Part of a small language model's weights: MLP 1280 tanh GELU, 5121 steps.
Each number is 128 + 24 x the weight over the matrix's rms, rounded and kept within 0 to 255. Layers, rows and columns count from 0. Numbers have three digits each.

# layer 3 MLP up, 1280x320, rms 0.0962, rows 518-535, columns 80-159
206176141139078128094141116096117149089121107125099141101142174114119101104127095137120128081134096092081106132130082128200119124154142079150123136117140163089099127116098136124125094156122122113141128151152125141116168124094141148172146161
177125125100139126129159146109154135136139119084132125146092143102103137089176127141110144139116146125156162155156100140090143098133112114116108143131125163089113169146126127117103118123143124141117120168125110132120159121128077108139098107
120194100107141072124124125115107147159132124140140140147105111109104106147119132105106149166122121131128140086133110146092093161157104117124149133120132104117098105110128136135141119146139156141144094124166104139139140164121156109152147077
091120123132110091103172115114132096127127127162166144105093069099137163085092117167164099148128163108112136131103151099119119176147138142099151112110124135139114137138137108114115118119147124109158171135139124124130146105071137134125131140
140121146129113121104105164155145112107128102164128149106132167175088133169126172151137113118093103130093131112125142156100160142160120140126129157129132131085160088151084149121134146145133142068116135129110123099109110121146135128116118164
130140134104131174129151162114144128153169122121170131080125114128104169130127115113099100108126130174130132106148150124121141184126137081114120095121157106099136158163148117118121145152163149142119122113107145135141127102108103106130119071
076127158123105123095108141108145170118150139180078154144118098124159093124115132127119112126147080161154146139112114096145103104158111075136124141108130129117160096095171147137126155122106145108116141139127112099119167159129136119098130142
106141112109130162071137110152163150161137139130143116098094094129095125128159126075131155196166131131160122144139136155120100135122129135126117152121129097145135137117110135150126142104135208111095167162097090158134159136124107146115153152
148130155164132160122105124096103111141144123166116152165145146159103145108110130135107101116127166133129142156120115142151117149096139144123125123150166107101149160149148146121115140157102111134133131140126148140127144117156170096111106096
155129114110127106079125142167140130154126124148112166146169144154125124138145113186138135152110149140132123081125091148169119131146152096159116125139126096137157185146094143130156117112138123069130102131133140123083150150141154084170156126
150165114152119116120125175136063087142105140126135117122110129099140104119118109140144141145149132127127165112117125144133081138111123203153111195143154163106160140112128114065091153125112147153157059186176158119112164140150098107122130127
088114085124088084144163151122077109104106148095148111192133075167133148126093117141123081127120156116201108126103166147160114179125159144166075123101133062136118104157121115152118149120116128139131141148104133151149157129122133123094122104
120096079105117108106160108098128096100144081118172144088149173144127132144122125137113143083127131139106118119131144126096150079116146154110096127119111131104140112168185091120116135131141129081137130103126122123111127150124134131123077142
092090136123125166110116173122132143173088116184128114140124141124144049075140135131161159122128116158142126062141114103144120159178123146138166120079126141118093145140153148197106132127155092125144122156106086158148110121108076113189117111
107147134134127127122130125122139103080155107132118112144126101128139124171127152154127147133147135156120139130135095104161138177123138124124132085168161087098106147164136144118130126128100111136120109106106151160079123114176107094139121137
129107129130107207166159072122138121121140125137089111090147169143114149126108141151150108099154112083155116138153167129112122134124144174138118063113131126096107119159122136155168110167061128147168115129135136163134106130150126114126101087
126133151088103054130144145107158127131138115141124118080132105095111118123150094069163151125159095128112092142110111120175097153079101109121127145146161133150148127166123125130152141061134138151115128117130127129116127153132098137095128112
105119123129104161157152132156107122092142117101167092123166124133099080156135123166097137137141112149154132158133151139106121117130145150113141101158106171120142108126105145111143103159131129176156091116141114124113142134148145107114149120
# layer 3 MLP down (transposed), 1280x320, rms 0.0977, rows 518-534, columns 80-159
128226189163122137112107113129116127129136131149128164087150102100164109177175065120113159160147142091140155131163117128135147172188093097153122162088088122047112156151140197162141059109082124141117157144125153140126137144125099123152146127
104096146150125150154163132116108138109110134081111145147124113141092093157149149130150124143121159175153165110146094160102095129176139115093150137126144100125116147121105100124116108132138117136150119119117088131141128105149117103115104112
109113112158135109113119107118142153128170144094154109172142149096144110174126166120079141133121142102124113152114131107110107123124120139110101134111112143161154118096125114094134128132118126104099115139139094158165117158115142133094125107
127140135140137149117096131136146168136156124141149099104145113165098117165110107098112156145124136088126132138109150139142116107130112116142097129103155081159100102174073139095150124143089128151117113090107140137105138139152131136142177116
143139122149140106126094125101133147127153150099113124167143104091146152097104120132123156138135156101129122144127129099144126137103118127116145136120097151142127128114137116157126109094144102183132110100138133118142123133107079109157125108
155125131122170112122128141138101141123104105136112138151121122129110142069134134143124162141128147081101097103105110113117131103123119156108120095147119151150132104154129113130138104112152116154114142081115139109133110151137099134117111124
116112133137129084102094127106111180117121114120131125144132138153114106123099159150121166144124129131118097129114121094144159063111146109148109120147142106166160159143074102095130141119135150122148119097167118112125140135171142163116134128
185105117123152127151208104180133176089102138127105103125106099139109159142134089136151081122169131163133126093132116115137109152137142074127142090123083170123121136111136149140089139096098109178148136087149150095147113121082095120138102061
075150121122185166149122119097134103144156091192119114117129138108166105140115106132123142131128097129150152123113116136135139115115088121121135135133151108127118116156145139104123104138124106163086163113128078110124099139116129103153078146
137147139081117142157131144121109165160098125143142115155179108091110125163092129168106081156115103173127107070132162150110164132141130114136131083108124129151080129122121178122108157124116066115098148142138164127103107119111187109121145125
142099132112166156095133142118122165090088113117110146165119151111137137128124137113135133096113097119136137127154114131118158140155113161193111174059165160141109166133141100110104148102139103142126163078094095126141140157110128130129112120
119114133129139148155123119112090110120139171138120131075126102114127164108180155133137117087106148094108178126176147095108122141151134098140164108080109103159085114171098143109132130107125138145131145111097140153133164166110107119160092111
110136147098170172166100146111136129163147119123122117128067082162112121150107126100144142116126128117133139138104111124078097174156108152137139128150146093116131087121117115083133141129074122136118162132140106139122108142089126125126095136
128141134129145130131130122100147130139134057110141114109125113180152129113145176162150152127111147122152100127129117122115152108105156107141114108137146103124149121134194144127107115140123121166099113151123151156126148138164138113162133102
126136128136147122106153154135103122110140120113117107101115139110162100141122175123126167151135169114145109122155131121111131114136153115090122147083137146154127169101142134138119107123099121124150144105177112083149118173139180112147109155
122164166121185163104125144102135126152142103085109144114078142131135152146167108119184102137145134112147150130083117171087113164157120098152147175131152054109146100157144150118136136121109103121144116149123152124096114108113100112119102103
121148122123116097104158128101134142106137157125126131098127142101150069111146103142194146081097176122135134156087140102177104138078126119132131106129104102158153160144111131107112117083114160149099149113111158114114102138144106121111164117